From a checkpoint of a small transformer trained on Wikipedia: 23 layers, tied embeddings.
Each number is 128 + 32 x the weight over the matrix's rms, rounded and kept within 0 to 255. Layers, rows and columns count from 0. Numbers have three digits each.

# layer 2 MLP up, 256x64, rms 0.209, rows 100-142, columns 0-63
137100172242064109175140165103174116206138102096122167115141153141109106128106162188133091037093181148091171140066159097133104173139133150102114119144085182113186144159179108122073098142178122
214172106092096193131113063158115091127050116065106135119101162141172119109145107110090120130137146144063171132125148138131127109100113174139155109107150158203143125163144115109094164131139109
136132164122124112136114104118136097102116105111140110124151068113089146122175098104109109107154163109127119100120146159093136128133138191103150110105145092147125091094133123119104157133107095
198106174161119101135161142066077068128095111091106099099082146110107068092122131122093128147178073171169155115119168108119197140101083178139110129117096161112111081086096131082158143193135127
114176107090159080218125138125160088059115098094135130156143162040130121105118166120088074116168130125138116158206155127108057145100125154054072136124130157136099152101142143138132138112096158
141109174058106117105158072084049135088087109126148117203134110109100136127131117115137139112127151135082144119146177102143132110141093139090064073100189125138081135106081144113107168156145110
142153145112141148127132133165062128165121091116055125110086130099152138136118175103142140141123110122118145150094127101147110120079140156115113106142126141115169111113129112119094143151176093
103135169186100139144147134150106143150156055117150068115138144151124072163131187091134129153141116103209120080159122148123157174164146130120135104200064155152127109185048172125126116073172132
067125133179100077148081187109222101078095182147106119171216114135088120139168149080119105163102133127129125186157076124100156102092130164114153170145133137122188142110103118054049104124093088
156213114082178118137087129173172080084137158105172090130127110111141149103108090091100116184144075106138109116183092147052106117086126162114101168105133155164160145107085135176175143081146107
114077144135112122151130134078127169091117105139105129145092185170105136083116128115103094138184099169130056147161167075175120129114124115184187112106192149121079103102103196120084138088106131
093164171140119148129139150120142140096110116120128091153176206147115131173124106097114145141062132116087168110090202161125153126089130146153070139141069164155161123109112108057130160153131096
106067151161102062145123083009150083154153142139146175126175145101141116097210147175138109081129184201139150166119109134104112147115168151107149098110140109121131164169166128103074129183094085
169150105041157076120099139124090112165113126092127164134080102103143139128087197068120126137146155132089160122109140152107071128114134152136146153075130169161110112094115148113100048114189133
142120140132075163110130132140124108095121140140118078092098142142122124172153155132136150156163136055192149132107138119159191151147134154128149110117131150123153138150097124123135082119142107
148149122107142133171181124131092093110130194109128109097088097093169093148125161116112128157155105194161148140132095146138142128130128120177084146156178113121106142118102116182162184093095146
133135139176153109106130116118150131103167100137154103166154115156144124161102165118149146098123138103118159169159134069120142124109106105104118139185124152126124143132095169098130112150125112
112083186162113096128129150107157175153129116160139196051086145105104079111178121178141100146079178130157139165113161106107200170141151152106199161096145114066077086140103111056098037096122118
190113081133164156137108152118186091109085128119095142084121138106120171099153123128132099085196151159094146168072118127144070100057140164101131086155162141200174114108163137134110159167189100
156147132080186147105108113188148153098133102134141127121156106131120160173137175131108147079148135119137186068101091132135116078093115149151116155106139094137130146103074134177098087128151088
131094170159132170143094141157122153166138117094105108121127120125107146124147148149123140037128152146123116115094128105083131104102117194127091093158120115099104107093097089119068100123199051
082080082123122199141085122130094146160144115147110093150139126135115156179154169126154186119106048162088094156155047175182078084136114036183061109181110125139131172110127094116096157173116118
116113132162148136164152133122127145114106085123131100144175121149075135102096145097149129104139116111112132143039132127119153112121086163119098155144092172111148108091145102079047140190176118
165187083126154145129121174110162138074140135103107057124134151128149182085134086076123098183187069131146109177179127109160089124096112121131055130106125171154123118102137114156184168131135154
085167161104081079137103132151158095072083132125075079159168097123094067199093190105112087151106101113175123134165052118129137098211108141103081154167119113169156141116133121104029151109112136
141185194130097110150117140172123129155089195056134066099157169115055176110110080151114186105199136027143185043028185113189168129137093246202116182073090112167202060140109100168157125135145098
150115127116141136102100119076124064092116136149102122115139105122123089134169141089091163083187164233095129137125129131104140127124142163097125124133078172164190160093242126155128174169119172
132143090168135125148130139130175118087158188118122060092115119130079129108180108055113133120147113105129070164096146133138171108138125158103118099132109192110081131108149074156134189119094096
127164137185109117062141126131115090128137151129148142132106140166116141086098100150153168163079148121112161124089181127163099159105111123110149138123138153100121137183115175143163144089131117
144109094134166143144110123118118069080088098107084105119116127060101193131134182110148131134163152082092142168134142141194092078084112109165119117185162095128104115067145129111135147176125076
117092161124074132115097122116138091145156089072107099135106075180121125165166133113128116103119128113113103111142103155132137114166114102077128107138135089122132111112132138115068129144072085
084076114151078075158091124023147141107134132157116129150146168126129139127184146141128115085126154173098091166162144138168094130122159131158090099151116117136130167127153119083081109131078094
124111113170176113206179081149152103141100157109178151138094134129126162103077115099109089136177170176056039159062161163151181179144103086105135119147160094147118105120125106137061177147132122
129102064139135114180099147149179114133130110133102121187129139132073116158092125068156113129124145115126114115031140160104107080113102180112144166071110191104157099065140110118089169180132098
147106147130096112165203151121114150068062205113149119079115102082041126147088086162048109127164208189076206126088066132115111078209151180089144104173105094118111129102109066137082172138124107
153156114085178131146134120181116151140079141108105174160127093121108172110064086171100098126128143104072140129086132098148093091100087154134124158131137119108114062126102136130138111116163144
149145162132150163188103132130142092095111106082107115100139119109110088170147190094110116152187142108171178138117144190142156154121106146078147099200115210163081145141103116135078160126130144
128179107151100108177162175172161097140065135116163106121150155085112160094113106145042071062173142137152121110110128134104057118046093219120132206118118111138192080149103126146112129142093121
160159142082130159095104099151129112082126124136132076109108097141132149193183125133141162115167147142124133084130142173114146152186125144082113110125125119159136158139130113124135115117115127
131158163108168093157098111100116080108138125092147113107108104076118111108118136097104119166163106122133124117158122156103124164127119167123106139114119150156151135088129115134134149124136143
124122112114120118183153155145147105174062146124135172151156120146130142112163106159096096059123158177131077139116169159102116126091152156114152092133109110128090100154136158106093155103122105
121120186102118112127112113094137079117147090106147139130114100108099116134180144117118119116156140115135118148141118135089142145118124160090098136109157143124122140086118125129082126148129099
148165056170094109113095159128153167129154155168135097104134131121120130099132059064137148135044125158156143100080168106111116083147143156158190123102126111155180138168124161148152106073132075